Each number is 128 + 32 x the weight over its row's rms, rounded and kept within 0 to 255. Layers, rows and columns count from 0. Numbers have three digits each. The size before them is the row's rms in percent of the matrix's.

# up: layer 2 MLP up, 512x96, rms 0.136, rows 240-308, columns 0-95
# down: layer 2 MLP down (transposed), 512x96, rms 0.0176, rows 240-308, columns 0-95
up240 096:130159129166031132146111106118082181110144059116172148111102138100130154071159107098096169181107151161112080209112190098087114140110108090140152130121101108116098127133203147148170118122181159130093158181131109119164154167128131119109118073127133114172117092111132141134089141106174077126
down240 100:123150140116127131161149150115089073097191087160188104151156154086156129128108116074118090160171116104106143123140065155087093164154087130106092128135197179120117151151141117147211117143168148130147088107143122074169129118137139126162122061092096138113046092113151142201148149106127170117
up241 093:126126066155115173080084204153174113085136082145132218092106123086185124145156149128102125137101081136187131135121115105143155136153112119163122172160069142063091097111157075131169080166096128114133145110119150174156121118099147131127112043131093105165174127118180106114150139145127126146
down241 106:193118140090057119066176153108130132079107131097155117155116125137095116117147119170166126099136115083180130093109092141117151114097138130103122118089115140127140149189145166165124090147135088127047164133160126136137132133095092232154133094172095131153176100128148077181153180122076172102
up242 093:146108153125155150112131122105121140090111140152107155162073116155089097170186085158119120112130074126124167167119133170113142190050129145134110152163112144055080069081126131143147209232098110165168160097132161116108146162043146157150111140098112136098130103126109115127131153118111128127
down242 086:161176138130087141101106151140105180106129102161138121035097110124147169082059129152105121193132114109123116095134130107159131137163144188152140120150146153152127148205116140172058092086132097114126146145130109144141173089179089097175158131087180111119085102187085125129102141132060145105
up243 100:120154099093116157160097180213125165128140091138155139175169127131114094165155083187092160171140147152117094108048101134135110152078093080164164149138098105038176084129117115195094111122138132103087145092188134149142136122121179139119107122120083127099116115175096179114127123132111103123
down243 088:151094152109047110102133128116084144133098164098127106191073139147148127148109168062127170125144119156108101178145129148093119170178090131123102158117191112195079129169119152161133063083168139165145131112091180140071124128135105175112155136117122120112168141142147088146139101141108206067
up244 096:191151162194145088162151074055137124078160079092115101084117138164067103137096133102142098154172116123101116210171066148099184116108137133111101105074163110195114165140143152158113140145110078151100136108095120153129131122181132122186109103150137125110126166128150108149095151082116127149
down244 088:083140098087148108137111100199146116117127199132179136124179141102099184118115084137067094123105098172106120121133138080117061123139166074126161132180114199128139150155157104149164171124107155135148132099129108081107153101115095134137122186171124179124102091143108189082121088170131059125
up245 117:102151137098123125090136148116168148062129106136146142075099105127131111123115085108182153196158077106160108137140108136098140129114060152142085100128155155171169131091147164136114187131124089089133156124167121143170067150128064165177119163097120141121059177076195145081127137141121148061
down245 140:165158112132120089103111086208154187176132139161100145108173091137107126118146150150104081088112091146122117112082129105049110190198119136129116112131145162135140088098124128107108115040125120139118137152125113107123105114080085169142153135083214134184143173200123149129130087152110111120
up246 103:131177140122125169080133143104140182123089155136076148079117130157141110103150097117105098124142153089088138118129127148196140081150073178146119096046109072225166135125161179147169114137115137151132122218151089173186098134104134133144095133120110136065102123117105087101151123119123146117
down246 110:145139123150162124120064154204089105198121048104130080126104137109111152132077182121138096138108087112109164114142120085089135135116185111105132105179138165131103125137183065156169083088093102166100155096165132095103099103141066179110153117103188148133128118183148174157132143141124131150
up247 079:162114118106141050076105138117153085111110111131149103144189119116177133130171152147122142106083191084042145153201132129143120133144112135132109124109137126177103202086104126138125107118148175125113153110153139175111077133099129092144059168158172117171164171152127164139059107076141116102
down247 078:170114172105175115159184171051105132043130127122138142135153100090105109111110128125150128150165087097126151144107097149158117095143114120107166105141144110146106181087168126099147089154111125065107101148121129097128125144148129135115045187121118116116119166141107100142216178215126191126
up248 107:186141111147057133092137171129178111160169164150133080186123174100133154174118155162159155119098087124120078172141189108097120144161117123159099130088133156144143140068179092113139087125131107103173114168167128122141132063137178071152163118067076106134086122130097119079085109104102129103
down248 108:099139142122145165196096143136132139121119070122164159119140123108163080146131089089048101142121173165141106077093142133138131143107137162105130090108158089145102128046188150129147156184154159135167060155122082140126129106099152123158076097157186137108086130185061163165133112104101131173
up249 107:132148101167140097089087128145158181130133115181147140136145132101130112084156121138066127174080118125132119119141139167203182107110160107124122084137168144091163072071102178129165119176088105162112118163165061094109130153129073090111134072143139116124190138133114084139091138142174075192
down249 110:142151164142126151112105149161118154108162167133148192063129141151159160080091129137121139114191090088131074121081132148143173086094162093127129137122142133102054117187088115155077112167082077185110104081163134079145155121147153097182109099142118125138193118120172066117085133123156159102
up250 105:122176118139182094031100097168106137203175130124071088129144104148099142095156147197131169128129170155147096132164033094111177141155098171104179111165139075077152116144113105157139136106140129100096092136164119129138167079130092135119122137128124144141177128119129141089090123087161111121
down250 107:124079116086140095110090069105152155073137154106136155107123124096155142121113116150125089101146150137099134060093118121142128145176173128104191079148157201125137085051131173124172151113110125180113127131152148165138123046134108166131126132138180089147175141194147154093182140079087115099
up251 098:134146126133166148122127100173145111144164103133113227102168099156151131147148119072147057182112089125117124117130172087204102088071171061117127151156137111084121110146165150154121107096131156107098126111084133170123117117133099141138134103147119070176104130156112029177135156174120118152
down251 105:129121123137158115064127177147125130156157116122149140110093146166128145141119124107122049164169078124102107159151172118127129153121168132206075121172111086143080157107150192176101149076118110128128144171113138127100124112149049192096168094151081150141135090147123119130107197054110157087
up252 092:125114125122068125096092106155125133164125145092164117140180134094099174122161119141129054087164156128070147117096183133101103148142139044087144109136072146149140095117131091139190097103117110185102107153209163155068140088106123157129147169171089112153150098139165178114129133128165183149
down252 081:154178112134164116091120135084148148072112135123115129151134158102182046193099103099159180165120151127144188109094054142094154130153129087167138162164166125128151147156147049112090152093160099117099148098074100170119147154107144062133087168066142116111152146147160093137132137155104149123
up253 093:113172122100175075063093146059114140125103128139102149098121112135169176108135122129154111159186066143097159151144102125135142119109102093121125134141114102117156147059106160075164115089098127130116110085172140132116087140107113155147144120171089134152124117199142149092091189117142189238
down253 089:071095117135137142139154097088145172115194171059125126165094105112157087113131194085146149139103191161125122106136167167186105072071158122139142144154174122103111133174131125075078138117061132164129107153133165125051160111147128085093148171151130099154156114145144104155162147121134096078
up254 111:137157095128097096143119146184189181102130090132144171117165150092115160143162082163123128174106123139075092173146165120161130145126120142125123161140089096112113126139081154135101138110063058111196153125148166100094085040145113111086138186104077095131126177092167143117182160137151094114
down254 125:100184091141097125104105106152110133125115114098116106200133113123156070055168078100171113145115098145093034184122184215141108152134133113084125139140102127135108097165116125133173189123180124135137177118145139120098103109123143113166153148185158063132145132130149072117115144122160156087
up255 110:146112095136064119163094101174155137124115112055139147121194058137136175173175119159113120177065217092149128157160126122138147150094176129127091112165132087116089138073142111126140158129151122140141096152142142067113127162086094172145105108112109095159156109104130184182082161088124124114
down255 109:141161176062096141127122167156086153128198099100133092202125138124095152125163119110105095117140126173115140111137071147117151118118091135094144135075164128140106141145120092147137160153167133111132080107131146078162163068104107119141135124063176155131150085115078141141117085086173240165
up256 102:109149113107144107169175059105104141158123066130171157171080140125159105103098143059142159100153089107186095095141069081109140143118147087194168094130156163141178131105123150119094153145153077154165113110128120107161115095177122112147139174108115082171123189083165144115153106138114059154
down256 099:125137067152095125086079158152141165161104111162044123072146093120133112124080126134150180104170139110112116124136167111203117121211124142144150045064125155130123136160144174108190133109124144123152162107103148116118146126170164066094096125082164127141143116130160101073149116165132080126
up257 106:130170128092141059089163124151122134107149118068080055137124132145098128131204107155099131144088079126155141113167133151167136179102107131144155126134118091142142139050096135163147180050098171125149160183141127093139100148141128087111089159141141151155171133090069121133155174136117066179
down257 110:107127209141117137102061079139099160108136131092082104149145152136161099138150130121106158084182098101152150126178061124119194115144166146166132090153136125093107129104093142126155117187150169149094149091157176096142091095117159143082103172096154149083088109169160101187111096126108168066
up258 105:128137104078146102077129091111141137167096154168073120081109136096204158108130104126172125119144097157103151128163156158143107080133052135127138169125153121194131144108107144106181156172114115116155137129158109143158090076066131090103156170096099202116100121166171097109068132100113195101
down258 105:116119113179108158148100154157151126100151096174144158163190135134092124157097128133104132092152155082169101142114121113082170138179199099113089089097195096094133094088198112184122111164129113134115087146064116186046176127151131154097138120097124134113118142090134164149145104095083166103
up259 103:155162160078077130110133101161132102163164106125048106187161151171076054192115163092116143110113124065132113136136129153138076107130133161142118089110137141136092079132134079159106129120158139219130137168111142111111138130142157102197089136110075089146185146111154097143139154162147095156
down259 092:141143125161162141114120133095145129143060106114121128048102164104121175116108107114173082164121161172132150100105131124125107158125166171121153196152170081160183138123066167114118132106105120095164098120209112157126143185135143090093150116114082160129085067140133186148080101132082120066
up260 105:099179139114107098076178123190106078175097107131136139138163157141078152128089127118105079141133154075159138107095121116103160206117085080139170098114131105053125155108094147163092166180137133127172113183112185144122147142172073158124163141167111094148165110161083142111095160120165088123
down260 107:142093125129119151110136142122161180134132107166186161071076164174125123146145096208160151146095130126124115145114135147193057138140168164132136091052057113103101162116129078093181101133119111119117128136188106135155111160104143150151141126104079142105129143103117196121099080122058134073
up261 098:127192080156142085188123101163151130089136175104158134145106104097126075107129097154190082136116172137131136173180086078131121165165161085128119136123181175119105124126117128170110081096098098109169163114117097136123142105114120175100153079093172136174148149180120182076080078121079140103
down261 098:137156134119178094167106155164101130133080119128198140067117072131108170151143103114202140149105143142140109114122113074146125117153191114049129151104122049132125154135103156133170108154128129123099093101125113193202212099072123102107114162173118133118175119116102163104118132095095135124
up262 102:151166084101150161084125127077080130175096146074106068128145095120142139161189137113137123116121137110157103163181102140130075152144156084164114134103114118097150052089060121150193057036141094135137119126115136132157138129150144130127111102180148141135156143173193154120157133099127171163
down262 098:124110101125135059130060083075121157081161108123123144157115145134156159092095101130102182102141082230133140134127093143117124093137150100134148140146123118132108118168127135159025147142112109135147150168179160085117169122102153179079148151079102142124137134159187171126126099190153099087
up263 092:165132149182115124168092086097177105108139129132122109092167150079160168151142140142167117167090186127085081137105122153138104123160164152122104172090177088117177146122193174084101136099111138058126108179105128121074100083149086100098098188115107064146144152141142109141097139153123202135
down263 092:121070129091128126109146079112160071160189135108172127163109062150136128070189093062161109151098097136118116135147126145081094122108116123172166096095140152133121098209091068108153179115135123138107160087172127083153171130136117139134173103191155141075142107123130150130116164118179173149
up264 107:151128089123069108070105147147116184140103126032076108123110127113174138142074134143152143144149131094092149090159143087175152174096127111140147142123136132170129133134184169110172105088128177170093144113137036116190118115119112178135174118113120143151089110177153117144140144178096094074
down264 115:157153153126155141119123133198165103123126104174085069055167082128117121132135135113149128163188128045085121113080148163160139105098127124166128123160132180158171148131075168099130095045157084099156122176116116127143138110145092107128134147177092088105113161182126183096114153112101123081
up265 097:078153141185128106064149132195165144096078121101118123128142120115140178126144189164104098198145124159112181104143099140097115134135103145084156122135168027124096107200176126161145103118211106126115130102106122074107157149142109113163170100139087180141147116124154106105118098101145151119
down265 093:152126141086101113090187166087117113104098116141127111129082124116083105091095131159139202063146150083126157105114145147167157136204138158161143164088153119118133076134139138168157134088119075091093090131063171128085095072186120117169147070142096149080165132129165168163144150110147140158
up266 100:136105165075123082184053080131118114165124187119090126109131099091144119099141096167134098099112085116143140128184169143133139134133114082168137115161175104123094092143146122093187161132147135157165154177110129084107121080098093116169117089129117144148119164116183109142239184170109119102
down266 092:115154108125122107109184158210099156083100122127144130115139153106147087134086156114151068093135155163116136126086098110156127044114091135130127171097092116091136096086213166159104120161127106112112151156167162142144139148143195180104058116114145089203148062162114147158112138111133129118
up267 100:139073124156074096141088105108125154157131136114121118128138068122160107133162156155181093139055155097106112124159206131127148122116144165103097126131169093088178113177143116141108106131103103189172112184106124132071180123133095114169117082110180075111165127045132178166107124091153162139
down267 110:134153114104134126058170168136126140134126158087166142094174124152144101149163136134166081159133162112133175169088119162085131184126106129107121048119121113064191112107110145117134107118129106160078142083079104165099138148171196171187129099090138110128156125068176135104077123107171070124
up268 094:123078157114159121162191149070170138122096076102127143151150126125105122142129141102181193143097087070124105124169105097121155098149170165190127149090143140111097102140117090139117137081114136114213130137093219139110119087135179136100083190116112133133104121062151134148166106080131162146
down268 089:101120140152106199105130160168152163144107082174109123123178069114153153122133094133118087167115120127110141138074116069161149106139096132142139064090113152182134059173083152091150113141135193119130174172137168113068147107118084136140125147172135089104144127217109108121093094137155083168
up269 107:175170108135190105131151097110146127156096124113084109127141121164145158096148113146156107050163131133132111120146049145105136063144114114116054149067144068122129126138172158151117130115198180131126158142152117104169094121189148074150058142079139105075127127175147103163123145082135143161
down269 097:200135101134101148157218163124144145141150181099114096114193103131109089130099141094111114107106125170152096144129087128200086099110098129139108090176122151127112121175105060182092147088073157135169126162110165141100076129153086111145091184129100153154129096128158096110180143105152175119
up270 098:120171110131154131076145158083162157103101183084132112179084141125151143039124119143161134149080112078150097109142167162164120154132171133096135136139161193107087110115085082160154128112176088107106153104132140075169187130132184125161170058093159095109160088117129103114160122137101077122
down270 102:135112155151131127122123142144125153178117133164119199099157106125068131090084156168156148097154167107069100131092158077067166167184144103168150133121120144153170125112123122133172130122107098132098118169093177123095071091131108099140184148070162108107114170102114171124213102099084115066
up271 096:084131133134083161121163178156134127124139123108100150140155114068176145098044171100074157170115099147138125178158122140148120082137081069137119121091106110120104149147147181176147075103170060184118163132073172128108141143111203157107143101103127067116130135178120167106168138104121106110
down271 095:137162171105118076115129167180174097064127135097134127087159068115207120093096106148116147133116162190097129100127118149182146132189169131073081129103162159136192139105097157096138156124136127126097094089071101130045128143125124101092118123134152141154143163131140091185122114093118168175
up272 104:108166157098174122115084106163134115114115073070087130066124124132122133098146125156174054091138105145109137078127043156142163107100082112058175104162112097135112144104149136182153210159151142160125123155173171126131151132193122093060148152136158144124138140161117162117129154091147146155
down272 102:124154130098153100065065117099131100150177111054131126053137131171121125132166148133178102131149166115117151141137100116164161136194125192140095049121135130151100137096108111177117088110138210090134155154124092180146132097155138104156099133135147145184126176119154139116142127125086089052
up273 099:141159133084160132095122121136067120128142093150158129125124124143102099138173102085086115199030133132123106116141101113107069103158133101116114108151100156207111106127085111211115135075109144153141155129175144129129123159167100124165166124183086121151175084142129138186064150094160143181
down273 099:157059206118106143130177123114153082107106201115120129067111163134151179133088083109121185065182102097087152155113133184104111119099075184153120150129151111110162155128156120120145093159134124089132165132115109134116094105102160139150123177087074147128096082157159132080123187131120160100
up274 098:134061101117134074079141189057157135157094120096136134095138170095173108083133087107159086094142123113163180149094089068183156186162086086172142133146085145181163133071125128085177142066121142174171133146130100143114112151113113142125178149147110103157129140149134112127127125131124188116
down274 094:138171139141113113127153117125112169111102129080116166103134154116165101201116183133140157153069127099121149136169081178082106052114143139078138101110137076119156085128164154103095058123115076142041157145083136108152089171198161113152154151154096123146160162130133118135119186134143107089
up275 092:114033131128125114086137131141104163122097198103162139151115020057165166168150172178132127108098115178157093091155158155126082160100074065106132110156125134090166077141157120108154138126112172153104111121165143161101136149110107079138096130151123133122104142164093128133116157147146087159
down275 093:125159101160081077113096152115084146075127180081105116143099133165159124105138126118109148158160126079146172157050148156099196157144060178147135084114115118142160179183151152187091147147172127121095171143059164133106148144125151116137129157079159091104112092065153111130105105146114142098
up276 101:106140109111148128162166164138135152156092114094106113102042118104123064157163129168140117100139174134173070116150151153190107157136113105133136138175145066144104061136142070110180125153145145096099163151110176119148090127110078100123096055056106133167150127129173130114201107131132130161
down276 110:128144064107117099106138129161074134188111170142091134177129170146110117123102158179116100052144083111141122141150119128198139125114123082097121198076118218105165135148108165090135121127105114073119143144123127143128132194139083166101136069105155155156132096066159166119095117136182132108
up277 110:154109074090108160162130142087172154103149089077117118126125136118148145109165161073224102108086110158088166155125141122134146163147114115109123181125078111186064157118125126123155136097149143119131103124086097101144140128157117098188182172081135067156086109161128118074179203124123162141
down277 104:061119181141181104126115202100152115167184102162142113105103149104106091136148127079066092140073119146130066084094125103131149103144165139139124129194209156159142164079135097139076094175109070138151092119138103157157161201135106121113121152129103147160132138125096144159113108091100144128
up278 098:131182138157085093118119078211124121048128115140132144168134178175096115094193098113177087087087125149058146141121117113092078129178143149079103154105147135195131121110165158131114127083140095171123158126086086110129086134138135120186099125074160136148148135147179144153146133114082155139
down278 097:148171123093138151089088128156087023131123115122148121129134123077138176107178119110161145101081076159128154136065166133145078106129124108093123211129148153107111114188187119148106092190094107133148097095121092096136142140120117128188104198140150133117143102209125162133132110119118121162
up279 081:157099158153164135130104087108075146109169124113200181122127099126148078127136078095132194148078119114087129067128109104083127168140142142145152155076196122130176074105119118118150096152161110151143113103158142129102126086115130152115137127184208120158157154039080140175145083143135125109
down279 075:152107121120112193093123203101062121177148106107144115111098105071136141166154116093114132158173132103156150152071091106131133111122112103181146136148106165111197108129168114039213095184115137132106112110130101120155145157148100172091123095170129107175132176084115103128144140132123179087
up280 117:095202120105130073089172111075151118110115136090139091132172118066144145109144120163191121106121118023133139118103167142136105208113141090162107102151121098133162110117133106131113088144138180114195147155104099179114081117101103201113146148120132144118106159103108159134158125162134201139
down280 133:080130074071201139137105115135147120134124124138150147113110120093159098175128166119158152145157119166154147107107154074174136084148124138130145142160127112157046190135160076084138114133121089091154120093136121195178092086102098058167104092159182174123133107132069089118121155139098180135
up281 091:187188134162097131113186173105102116140129126178143095147111132131111163120174141130171114081127107112116098127145131143130134131184118159108126146140171152138120129118080128140151061079131133198198136185192094101116099114134076096080144083154087102106079054144063113083144142155162112144
down281 087:158075085083159154134106158099088062106081128070082126163094112076134125115096129119090132111152121152159168074182122173174106103080140161131107167125148089139113109189158110154148144123149133135064156107177125205107106142147143150173105110180125140166098124084128151163073163169129157133
up282 077:152175151166134127118165117090122109177098145107097092203107165147153113105130102120107165119114086142130165126154121139080204066104131147107169113047136117176112123148099164139105115151165126118096120063139131150116111163191167124097122140155171181146082078178124103143103146047153107162
down282 062:130091136073073113142127127143140121103133051087151155061137082106157109209095143103153122163117142149141107109114147044097079151150138100179156155188120224099148079095147113085152098118139135195190128113150116112118097094092140104146106140127166153128151154143137139115158101161122131119
up283 109:058147118121189098156098065086119132098097108157116148066108107140137105174136099129122157139078119139081119116175106088105129122164117144121130119156133100150174096089132165114191167135144164140141221128125166156112066131129108030106141159146167166088154136143131084184121144124116158092
down283 096:153098133082109118149140111132136083096164146085161122154182128092089182110093170180125146097126157160129147093111067181153137128128082176094170133132145124103132117153161068177150135126045084174121142087101100135121123049164130179160052108145182133133139122129146166115110133168134151089
up284 060:126155142165167166137073142116174094126140066129127155131113103054107079080058076164123137159141138127125131111139099124147130112136139110148181118149085104143237126142151179123121101112154108143114144116150127163067131074158092110097112171138133138109115109198096200120074156108150143172
down284 062:099112110140126121137135123118098193168149157138149097086158146213133129204118187106138096150107117139134160162139152125135062102153115187133058149097128163141053145121151182114127129107116175143152120071131101126178086157076145132182111055094122118130142109129107086105157074154116109092
up285 099:074155198127104135053153094157113094169095122157119116092086111155118100150196153135132078168166127126126146107188135145166146138104115105150151098126099110145153027104068159183107128093156139129080138103119140176118117147147151107161079099128143169126077117159201147152118147093127121093
down285 090:123105099165127060157098149115106156093171137067135124110145072125177178086126057127125162065174104219154121203149146174159082177148097141104111145149128087131150126138096125102129148115138129099159124148133111104136149169122125114147122143153054152099129096167114141098150097143081184085
up286 084:118131109100152166146123166107133103160159154182178120117152039139096179126122177147142115158155147145149104161194128078079147132133125121173106156117104177135133126132098136157179126102153111139126143081147121118111065132186070069128117123150059126048111095099063164127107114087140163161
down286 073:141091110112105135130107143138096113166097127107107154186124145110154128139088169122157092134128069149136137116194154112174121078148138177131137129092153176145048179132141196110202130083090123149085122163040092090146141117111143081097108125165120181124155114074102086122125124162159170164
up287 101:091132073157078169164186152150187148141112111153126099106114047133151144175125135123115108139138140080124102147107160180212071126090112128111152154064105134072148155116113114141110086074055120152112109100153127141163114177168126114140097144122175135158148166163111148091103148148065127093
down287 095:118152127121169127108090128095102071139140100105125134149067171110141134143105121135156176156071150082184114130115113092077200121114176139123159095151088143101142069142089078120119156170125076127066111112132163104138103080105178150075121097163172130220182165137123109138140139154153172135
up288 097:137173149184138132119147114146140115169112079127143126080160136137067118117068176130171143107111176097126132143101103162134091140162160110022148114129170099104182088089172175130126152132141142107096111154152163151108126177135121135124202090127084100106126192133165131075106074075114163102
down288 093:119116127132071137155106094137147110089118165193116078148097108152153129140083090088151171150121067153127135105132183136115098153113108084144122212133158149117104151166143054135203078147198135155087175112095109122182133139097113104153079111133138154125157077126099105133082185157092117139
up289 093:150148100146159098131145167092124136148151136113134165117161139141085098175159156129168081123126108083192062113136132166137127120133134084224128158127097100113138106104136118116132093153140134140163105158198122083108153148070184058134092051066112103122142109100156172111099143139154178184
down289 101:151137086118124134123117126110100115151143085160104131119180165097102127169068059149162122170139168150164147126136057108138150115129116070122064118087115111145129077202166147068095135115100139143131150146113104112151112164138041178135142171095171120180183188140140105111093100169162124114
up290 103:105100138126094124166185115154154065096155156125114094109101111116150118139174166135156116113137156094130117080117131100136144179079082097151161185160114166115129170082107127180073191158121135148100123109148149135167143096160182149096173105104080110097121105090122246161119148097094123094
down290 108:114077148141178146152126119102108110078122210090130139161151134156101145175142192145106074115153163113111146080236102105169120095044150100104162098087118112118060173129126091119135158130094135147133116139116157133065155127145113116126127085150148130141149052146121113132144161088147158114
up291 099:157178130129082089153172090157206122085115151166116106152110130147100117166182078126074137142167091171149129137094130102123113165117114147102178081090096154162107147167109111143068152171064082176193098144152125149144108050112137100155113151101097162131097148161143167109098136133126080118
down291 095:142155083130052121139090124129140121140050095194158161088158089081112105135135082121165175192114102127089149113120163086133146149145130139168122136149118153193118101111072175080160142129201126090107104159100141088147058168149096145127166110116135140156127180159149112080117092155153132149
up292 092:147107194158190156102101115104191121150115148068105108154153055138133123102119133178129117084080096171133152201147162150094129152108084140143154112126188090119122178146139148146117173169191134128104140079128086156102122101102160134096116151083109085152092138123131158072158085179088124096
down292 091:165142092133130068121147147138073156112061112107179087144134192080148102114164120143085090151109076195140147134086089168166074168165118145140143186166133155147118112136123130131156143158066132173179131137111112117082091098149090108116131108163204097109101113143095149120129196152112086118
up293 097:134123204112199124140086070079103094169147128166148097080080154163073110111152116118114132092115132148126146090094113184139152132124122070133149146185099090203143139058106170171139132115151095135143093183152146168121080090132114086134116119133083116108115127142078163147166166156145139173
down293 093:127142144140079133166186151108165152117100157122075184191148111106205143087117113096133069159153093112146114143149145091158100099142159149094121141114156135081103121169173137064123108138071133119085132099149159108177196136148156134120147132113142138179066093107163116141106090103088186065
up294 085:149121093087096129169101107141148134068106113095175186164110156123167144127113066161151174136185035120166144139124118117110148203104123189131123066165161144106140162058101108160117164100131112137124120142130139044096166129172127130098089093150108139135155103177137133146114166113089109113
down294 084:167107093178095106132091165204093104140132071111153120135125074143154163172111055129150143163077116106125158141082172102167145090145140131126125138138105064086121204148179171134142143116146154123157144151150164089170118174126116090108141128050138114085146145089115139058107131123129077151
up295 092:129128068111070179107184101092160162132133129106151126173157151152119156125112161118129154110111136083051078165071076170163094112158167109127162099118100133125082149109130155112169149164147103135072131153127157137117040117171085138078172137086139142129096166159093149135104123125154206114
down295 087:042101137091154127056174189127087150152095110121121099086158095157159081118073122140155137100095203130142121071140099116124160123094114158120166107112118105061158105115134102075161121113196125167107123153192111109148199159116149155159120096162163146152133126091097098140091111144136142144
up296 094:109165171129130140119167145142166160123137095072082159177099060129078094182122059167075151116180159151194117163132090123123167121154101112147092124155141123137114092121120147165142108134181118183141138113101169102148143152090068122099173092127103165142152109162114090075147140130156050099
down296 092:208167125087092119142116136146142112152097084147168080157102121177174173115092173114169144131106064120068176132161141054169110125158157129153148167152115161154168171135102079099121102184057043083162119135130126154156126097134155150102122118097086141134131147131125112111094107095103129130
up297 065:191098139176174133171092107096132131057112114109129163161099118107050100126117073120107189149107115115125104120143186133103141113107158131114122047151177094146116079118103166105114179152134141170152110213097077171110112160144098162107121148105123149090103132163126162150170167119183139143
down297 061:069147132144102144107146155128108134162144096155123104079152145162193150129136164115157087146101124163123161146062113095118121153135082114108102189104108168156077159132166085145112108144070141096147121035180154072176110128068155106179133150145166118182163118139119122070071128134095145099
up298 123:134155115144135160160099112125115137125135153124084097184162081120161158129147103096181165116155182145158112126126107152091131191139094191090116121081121053119133118197135098120117162125137133127118108116161171081196170164086109073138107177076175104156157070098126149090075137074139148113
down298 130:109099104156110127066147099097136156164162063155201157080077149175082111107137086157108144140154122124117084114109129089096088131153099092143179134145097138127132071154084168088109095140079130115182107159110157153107092107213125150143125076149166174189143178161148128147124153134127163149
up299 115:182177147173067102107122128150144191109131141083152117179123114140164105087142140178143148087052089074143074187125163133171159123159141201138108065072164088118137156146155120137103153162151106088122150153078124111125144151081104121138159127133154113136103092118171125081124100067129105111
down299 117:126089118050152117151157099133145040133158137117052132151111120123130124091120103160172132136177107132093125097137154120065150124137159118081140163120174111170164115149199136126148076148124123098109144106112113119165150040198146136143134155077127137135145107104105111123133125108163237143
up300 106:132155132057155148063119131063144112088090130151164164107117173096147081143112154074114090061083151167186116148123116175148118106131114145115133176172086113151152174060139124195148116165135133112128128152104190122068084070148114141112149089119127129128131132146155103148147096122074184132
down300 096:195142183165107114135126130181182123149119096172158111178107118155115096161150094134140150169131135089087134122138115092107178177127123151124094043087098108123086079180121131058148128103174153129062110088159115126149157163068091100146162109139167100121110125146137160144058163150110094140
up301 108:144128128165111168133165146146162151113104149057102133110190115119141148100127111157106095080149148237146113148124091147157075145142122137179146158129113110095126139121145130193120097136091147117125112086186142155126109111165113066172125133091117147064058144208144134103068078130110093144
down301 094:152141133136173082166163156088078178116059126124124099134151095178120153146079136112106104083152144199122153111145130163121081109135075169109067100140155130125100084165157136145144133215107162146144121161112149135113108078111083090168191129147123162109124076186088091086109158150141129099
up302 101:140157179149180140075126165152181144088140152139077110177159173107139123074105089154149090097139121162098124142146094136142172127138091097135112136111126090174146181138152114091134135081184112081109139169111079192099117107091108140114134147137122141147135126169048080094136078193135130051
down302 102:155120124135073124217154110105096054079138077126164096112131135160168149111124106132134177126175120150131112099126107134149083100114115112097189135104147103083146093176130053118146104167070065154157119133102134108152172170160148091101173101162093131179163114144181171154157128151143088140
up303 105:115170141077133111125183163160153106119101126161164206156109143126078098146157119103133098136090198136133094133086170065108138137171076136126145096128076100064150093105133125155080152108147103158106167089132093120122138126155174107162110105133149172148086149180213125164134131138101134058
down303 100:102074149119098126177165130114098151112093104134113056129105081147144159083092173120134163116103131218103111182113164116142081158095107133058157187110137144163072161122124101173119084158166106115147122095142158120142150197120139179164154123125103145072104116115112199118115082130098134141
up304 104:080137130074114126092140111112160111186109141138166119100128109099143132127175125096151134116137107113107147129103173164161088071134090095153200111161153096099110129107127181150128158164094129102098112158101052178121120123105068159152172108117095135092145165196188211076185130133167135116
down304 097:117145180167132143160159171102091138143099106133109115098100156159154139039125180104134154119131153113108084154159098130061129128170157176112133170106107130077149114093186131093074090090132172094113100163139169096144181142146210105148118126131151153124097113107112082145150167038150147112
up305 101:181117098123171112175097139086165102136095094166146152092081129191175096126069103155141140077139173157071146137136094156101098144159126084103121105138195138144134133096165184103137118094184168183172123141133107128120130205135159097136038120115117110140092151118125150092099151100089123109
down305 092:130190107126131187160144132144095068159134115125073054155157151097128138116102096058138095147117117165145169134081117179162146088098154120116123140147115140144043077129106036152147124091084130118103119133102129114105143144146094093145114176138162127145154152198140165148166124177170092155
up306 094:167201154153053126112160114160167106121104156156128145170144123148103178093107181129101134134185121170119077113179119153159136089142094120176124144061110165136146129078110120128083136067205116118164135175091157090103137118186161075107141140144099155160107128143152105085095079101126101109
down306 084:105129119120180084123093152148149149155094160110185117127105067181123121130139115116109104165092102209142124137171130078151168148089122122121063110138121115128146108062107125045160169099157093117190116192100130104149108125084098148149174109117165173140168111117128162062155090126157148171
up307 108:141099093107110186117140104116162121150109217089142142148141122136126116113085169137140121120075111089143159132204135107148150119117129142113123068095133122124093115172091077125138132097089126201179132153090086129154172120128116124141164041088152148089093083165228124114156100124124156104
down307 104:130128168170104157154105136187143115167126139140093098105124162132121153113099147104113150118102154184095065160152180120072095145211139162166117114085142162155193083106117078144087105111140104167144131057154177137152096114157131147148119185106184078084097075115140126107113066131123139098
up308 077:145138133177107119132058144153123170090124135138127157069114119132161087095118166132151118117145069099122126013114138103137105128152144124119162086075190200181133140103184153106090094107097116104081153124145102134078163166114078134202105122123141178146121100114157100153119115170113158111
down308 090:112094061136072129150134115090115145153091096120163105085118111152106182204145112136048185097127103147098156167151170167130110110123104170179193062116172109145127133169127105164154108173118152132136168167056120109119108130131139137101110094116095144134119106154085126127212145127108170144